python train.py --head_dim=32 --hidden_act="swiglu" --norm="rmsnorm" --positions="rope" --rope_theta=10000.0 --qk_norm=true --bias="none" --init_std_up=0.0154 --init_std_down=0.0 --optimizer="muon_variant" --beta1=0.93 --lr_head=0.00609 --max_seq_len=1024 --dataset="wikipedia_en"
Each number is 200 + 40 x the weight over its row's rms, rounded and kept within 0 to 999. Layers, rows and columns count from 0. The size before them is the row's rms in percent of the matrix's.

# layer 6 MLP down (transposed), 1344x512, rms 0.0793, rows 1071-1079, columns 128-255
097,147,160,196,172,215,176,243,222,206,196,142,222,240,172,209,219,191,160,194,213,114,175,167,203,136,173,225,151,224,214,185,220,209,71,285,174,256,233,243,132,197,125,230,170,120,137,184,115,213,229,204,210,227,188,259,245,176,206,186,185,211,192,103,174,208,238,215,185,168,315,203,83,192,155,229,189,205,251,228,154,188,269,149,185,183,217,225,190,225,131,202,181,217,182,156,193,199,221,234,160,99,168,219,171,132,167,227,224,175,221,207,254,178,130,190,162,266,194,242,237,266,210,158,184,248,192,200,240
104,220,221,204,201,247,209,255,204,124,227,216,191,249,242,207,121,157,228,231,214,213,180,240,138,192,166,181,185,226,230,249,201,196,239,204,247,160,208,140,212,236,278,210,117,211,188,118,193,162,212,200,277,220,123,150,151,220,166,202,145,219,206,211,220,261,136,225,157,218,232,218,174,174,270,258,198,160,170,182,188,166,240,226,212,154,180,209,134,236,232,164,242,175,277,148,191,189,169,232,254,142,221,245,203,203,183,239,199,186,259,190,223,314,205,212,255,135,156,231,199,256,297,261,256,219,153,155,151
100,164,163,170,227,119,200,166,126,276,189,146,208,208,168,126,238,139,206,110,218,181,214,123,182,204,204,196,235,167,154,229,144,165,226,174,253,163,182,184,197,192,218,189,243,194,294,204,164,169,175,188,148,199,139,219,190,169,267,193,162,234,176,212,203,263,174,172,221,225,135,292,196,208,194,179,184,174,120,195,180,178,231,192,195,185,223,243,163,222,211,283,149,165,182,128,205,231,174,150,184,181,212,222,185,253,214,212,164,188,189,202,203,164,201,183,221,213,211,149,216,252,277,203,178,184,201,258,205
103,85,163,210,253,183,180,212,205,158,67,230,258,194,225,213,284,146,203,157,262,169,167,244,208,231,176,253,186,88,218,237,165,211,239,162,248,240,210,286,205,198,176,239,200,212,277,244,205,162,165,199,255,191,157,206,152,209,249,212,174,138,255,237,178,257,246,239,186,215,166,165,154,208,148,202,210,198,156,257,206,157,189,266,161,167,246,206,138,222,139,225,166,179,153,215,162,258,214,211,156,204,141,188,197,120,200,189,206,221,169,250,191,240,170,190,158,247,160,260,110,241,216,188,233,131,250,157,280
101,252,260,227,191,196,236,205,232,159,172,256,219,154,174,239,139,327,198,195,103,190,196,218,181,245,212,186,207,104,238,257,234,235,145,221,192,330,205,194,191,158,202,210,264,215,241,223,221,232,187,159,193,110,173,173,203,210,167,190,166,230,248,208,184,273,201,297,200,185,170,223,256,236,237,195,200,226,248,235,277,212,249,133,201,182,186,218,199,234,107,203,193,237,206,195,207,142,217,144,194,183,193,175,274,232,220,217,169,198,232,211,156,125,240,248,216,242,157,149,221,176,276,258,253,170,223,182,155
100,211,186,193,228,248,239,110,263,231,174,212,187,282,210,231,255,224,201,206,204,180,229,292,206,254,206,189,212,235,188,205,170,215,158,195,213,191,170,249,213,147,209,266,120,169,190,194,159,274,109,142,153,156,130,211,219,216,187,159,166,196,235,182,220,127,194,227,213,202,174,173,222,180,104,241,302,201,205,217,192,174,93,227,239,218,165,256,250,223,204,181,145,297,271,204,98,204,263,182,256,226,232,136,129,160,161,134,258,170,221,150,264,218,263,180,230,198,223,224,140,247,191,198,169,201,180,255,167
100,183,165,272,219,238,264,207,166,128,193,175,142,171,237,103,142,196,216,177,172,209,195,187,174,218,238,216,133,192,215,224,161,234,256,200,206,226,246,243,183,172,183,207,181,222,255,217,125,187,213,186,143,147,196,131,196,226,148,288,187,246,223,256,241,148,228,231,202,246,181,184,150,231,249,207,229,234,157,201,174,176,180,186,267,152,238,138,166,223,195,252,201,135,182,200,166,269,225,227,200,183,232,218,166,147,230,208,232,136,239,182,227,231,202,152,171,227,219,211,223,158,199,161,183,174,184,165,239
101,117,200,177,227,194,162,231,240,218,233,180,226,244,249,195,228,202,202,194,236,199,199,162,229,189,270,257,264,137,141,272,173,196,239,114,152,139,169,229,203,207,225,183,194,138,222,162,243,212,188,204,298,176,210,127,127,167,194,134,185,212,264,192,204,149,187,206,253,165,191,182,170,144,235,169,160,170,232,259,173,229,262,195,227,230,255,180,248,158,202,203,231,187,276,164,177,215,205,173,240,216,296,206,194,217,210,235,185,246,159,244,240,239,161,203,201,240,258,172,258,166,209,262,236,241,225,219,160
101,221,215,188,199,191,214,186,248,248,201,256,222,175,195,189,220,151,195,200,201,179,243,172,198,167,197,195,143,201,174,254,154,173,168,231,122,213,182,230,180,251,226,200,209,160,207,229,203,202,235,268,232,232,240,242,232,222,251,219,120,172,229,240,175,194,139,184,178,181,206,249,200,152,248,214,222,191,183,171,212,181,234,178,246,177,224,145,224,229,233,257,182,136,274,269,233,223,255,127,182,218,184,208,221,247,215,217,168,166,295,136,141,188,152,185,111,215,211,278,211,189,218,180,201,210,218,232,195
# layer 6 MLP gate, 1344x512, rms 0.0503, rows 1072-1080, columns 128-255
103,151,212,264,162,230,234,218,243,220,187,245,174,148,250,217,125,188,204,157,140,245,186,212,262,227,157,267,220,205,150,213,193,178,256,229,278,217,216,152,196,134,73,194,217,243,185,191,218,195,226,216,207,229,243,158,220,136,189,196,228,127,203,218,167,185,235,145,162,230,202,187,180,215,162,271,216,147,244,248,210,165,227,165,231,162,246,239,247,275,261,241,250,218,162,302,176,246,229,137,211,209,218,218,225,197,203,251,54,180,140,272,193,241,205,224,145,172,244,218,199,190,229,191,183,234,216,213,141
098,227,171,189,178,208,226,226,176,150,140,146,229,185,190,139,246,190,132,152,169,194,213,241,148,240,201,235,184,238,224,168,198,142,207,124,297,202,212,170,160,186,166,233,236,245,184,152,179,230,197,240,124,142,201,146,163,199,229,154,136,205,179,165,325,150,227,245,161,254,176,201,161,277,216,239,174,168,129,159,232,176,171,170,271,94,245,200,169,174,185,225,186,243,271,275,297,208,182,254,169,205,234,125,210,187,208,267,242,201,156,202,167,198,201,203,118,241,220,213,163,193,150,205,192,161,253,235,198
105,195,162,183,239,150,213,289,172,192,163,175,249,112,220,204,237,202,123,245,242,273,180,218,197,239,225,276,138,332,209,209,177,188,130,232,177,241,110,248,142,267,230,150,200,219,227,278,256,209,246,221,172,218,127,205,147,220,231,166,192,117,210,212,238,221,165,178,196,210,215,153,256,241,193,211,182,144,273,246,226,250,177,212,142,200,207,193,137,240,233,180,202,112,239,217,224,233,262,214,222,212,192,224,250,275,220,220,200,182,189,170,239,204,277,212,221,205,239,178,216,153,265,259,234,160,197,189,167
099,230,226,230,192,173,137,251,210,190,196,265,270,198,179,180,126,223,158,177,138,262,158,184,186,197,281,233,187,84,187,231,230,229,171,199,166,259,133,237,179,149,255,216,170,154,194,180,169,228,188,216,243,260,196,223,188,225,269,288,112,138,208,320,164,181,152,227,243,154,158,187,175,252,246,184,197,241,259,151,237,280,214,155,187,224,171,237,120,216,193,202,189,291,228,136,205,254,244,217,194,179,137,136,195,183,169,233,246,230,149,230,144,168,178,230,149,202,178,212,214,203,279,164,195,209,168,206,112
098,157,118,143,236,225,215,191,196,184,161,189,191,168,203,173,268,206,187,135,218,219,233,270,231,201,233,243,185,237,178,199,182,244,197,158,275,165,199,176,130,229,189,216,204,175,203,196,187,237,242,200,285,179,209,232,171,218,184,303,195,223,208,283,231,149,164,237,209,141,255,186,146,211,185,184,185,184,210,181,143,187,196,216,217,187,165,205,104,106,180,280,168,140,163,159,235,202,208,217,179,130,205,221,218,252,178,130,264,168,202,214,170,169,173,153,161,207,252,195,200,293,258,214,224,260,200,251,181
098,304,252,200,183,194,250,217,248,155,209,218,147,214,123,211,247,165,256,206,159,167,114,179,192,254,161,275,215,184,222,195,169,201,154,126,201,241,164,238,128,197,155,215,165,171,260,195,196,147,142,194,105,151,189,141,75,195,214,206,224,252,232,198,210,264,206,127,196,244,226,213,240,177,161,166,289,300,168,279,173,228,160,179,137,255,219,176,299,169,126,221,180,132,178,212,194,167,223,224,242,182,143,213,236,201,232,228,205,155,216,272,241,229,236,231,149,225,230,122,193,229,285,207,315,230,145,207,136
106,174,215,231,220,231,267,269,216,156,207,185,179,190,221,220,185,178,230,265,216,163,240,185,199,210,219,241,168,186,255,193,215,212,211,242,229,179,254,180,154,119,208,207,175,259,213,160,241,174,163,192,137,190,168,190,227,231,201,142,327,191,223,223,215,176,235,163,142,209,185,222,229,230,266,245,194,137,231,227,150,173,216,213,262,123,262,202,178,200,271,138,273,168,119,230,181,228,199,217,194,174,259,227,219,180,163,121,257,116,204,234,138,161,151,150,235,207,241,252,191,203,243,211,245,241,159,192,266
097,227,182,199,141,150,230,257,166,241,200,215,223,117,151,251,264,153,190,218,277,205,221,212,180,213,142,207,223,236,138,210,156,199,200,227,193,190,191,208,241,188,282,91,220,167,164,193,216,159,159,144,258,231,137,215,181,223,247,192,267,208,193,209,182,180,176,252,206,120,181,210,171,160,237,290,187,202,276,195,180,182,183,221,178,237,144,147,213,165,199,186,180,197,159,268,204,251,185,150,241,148,211,183,221,204,225,97,194,250,196,150,288,220,213,168,217,260,192,215,198,172,245,195,235,203,201,183,187
096,240,177,158,221,183,229,137,218,155,131,163,141,196,147,175,210,215,245,182,203,193,232,127,214,231,266,223,111,250,272,193,117,180,228,126,214,257,190,183,110,221,210,247,241,196,138,170,236,257,188,185,221,187,161,241,218,128,173,175,236,156,204,155,225,203,237,190,226,292,203,214,274,197,132,227,125,202,145,199,278,199,137,260,220,188,201,208,192,146,186,216,154,111,204,181,187,174,173,156,239,218,250,228,134,238,271,164,330,167,294,226,249,241,164,258,180,179,105,187,279,252,188,165,186,239,166,228,233
# layer 6 MLP up, 1344x512, rms 0.0524, rows 1072-1079, columns 128-255
100,197,210,162,162,229,176,240,127,244,225,200,269,276,195,195,213,204,178,209,181,166,187,255,159,186,249,209,178,223,278,88,204,233,263,138,151,257,217,164,256,256,164,189,266,240,174,191,120,193,107,222,260,196,174,228,213,272,212,262,235,283,133,129,206,226,250,250,173,218,219,157,162,266,242,192,251,261,167,111,158,137,224,211,159,168,160,215,170,180,158,130,178,149,232,179,224,216,172,222,138,162,189,240,236,198,257,259,204,208,213,194,287,187,214,227,178,161,206,258,216,195,228,239,197,198,168,157,161
097,299,164,151,226,199,196,170,191,233,186,236,175,228,94,232,204,146,230,153,188,169,188,178,209,247,158,196,235,178,170,214,180,198,173,196,260,160,202,266,183,188,281,198,242,211,178,210,198,256,86,190,178,186,217,209,259,155,180,177,159,143,258,192,250,248,237,210,188,170,219,198,189,185,286,164,181,236,208,188,137,194,181,200,196,185,224,173,202,211,213,170,225,143,234,226,151,195,256,227,203,183,221,196,187,182,283,220,211,166,248,178,193,273,162,159,157,189,241,234,142,210,177,152,251,191,201,138,167
102,183,199,217,163,280,244,234,219,254,135,105,215,187,209,236,226,231,124,257,272,257,236,201,125,205,178,202,142,240,106,234,197,194,223,213,173,218,144,215,253,215,197,167,171,256,233,177,226,234,165,201,243,197,223,166,159,250,191,240,239,144,256,274,146,185,240,238,230,188,188,161,253,281,155,208,137,172,242,223,175,151,142,228,148,148,151,190,134,167,215,141,233,117,220,133,194,191,255,119,144,202,245,156,228,214,158,248,206,204,120,148,144,201,184,186,207,224,225,144,186,178,142,153,191,164,115,239,189
101,207,222,213,36,222,188,197,195,202,187,210,202,255,211,211,154,230,222,161,94,214,246,194,202,255,279,237,187,55,168,161,160,157,196,165,189,218,141,139,254,141,210,228,245,158,137,219,133,154,264,289,197,268,164,151,217,182,116,168,132,102,241,179,245,243,178,280,232,135,155,205,200,168,161,198,163,147,166,239,277,204,231,258,293,286,161,203,223,174,175,212,213,265,170,212,213,226,222,269,216,226,139,148,158,185,165,219,249,173,198,222,175,191,216,223,129,199,194,214,236,193,261,198,216,239,148,271,188
100,207,253,210,141,226,147,246,209,181,252,202,239,243,258,201,178,231,166,267,185,193,223,131,181,255,146,240,183,153,251,201,216,199,204,285,199,210,208,172,282,219,232,258,227,243,219,151,197,229,175,155,169,256,207,181,218,180,206,206,265,240,144,164,149,316,176,193,151,217,144,188,257,238,217,145,178,183,260,255,275,232,258,171,216,224,219,195,259,275,230,165,212,206,252,230,200,196,218,244,197,131,137,198,210,206,175,236,165,224,208,201,227,135,289,248,202,173,189,187,178,202,196,185,86,156,162,153,195
101,275,235,210,165,179,214,142,213,106,156,223,193,224,149,204,204,243,234,177,136,178,164,199,192,240,211,329,278,198,223,276,249,224,169,139,303,224,158,215,136,184,174,240,155,154,235,197,181,196,163,196,246,188,227,160,174,190,227,208,250,249,262,232,232,191,205,183,120,209,194,213,235,220,156,134,184,226,208,214,122,183,193,189,139,145,224,193,192,131,150,205,208,168,147,240,223,143,166,228,234,218,233,210,248,219,255,239,153,148,166,312,297,241,151,245,193,261,167,196,167,181,297,172,215,224,206,229,146
103,318,236,225,199,248,224,197,145,248,217,204,190,206,234,217,299,222,246,218,222,186,239,197,221,194,160,225,207,224,205,197,230,246,177,162,306,204,181,225,172,172,215,140,147,188,213,218,233,152,190,205,204,244,220,211,142,251,226,232,240,219,237,198,174,246,216,264,250,219,218,153,241,236,177,186,198,257,215,206,164,175,222,156,230,224,211,205,180,228,242,218,195,190,267,178,212,251,260,182,215,241,268,180,177,220,163,216,227,146,242,173,253,223,237,210,232,166,209,92,233,164,163,165,193,263,154,194,196
100,218,191,230,171,202,173,152,214,235,221,188,148,190,149,234,228,229,217,276,216,197,238,163,207,175,131,216,210,218,230,256,271,197,175,201,250,202,250,164,211,85,227,158,252,151,155,150,168,216,166,200,182,272,208,243,199,169,223,286,216,210,204,164,140,266,160,183,215,223,170,127,163,177,230,247,187,256,144,195,209,229,166,188,294,204,190,178,226,264,206,222,211,191,223,172,242,256,177,144,178,147,150,223,156,264,170,135,160,141,150,221,202,173,247,206,184,231,191,260,197,151,222,202,242,223,185,201,199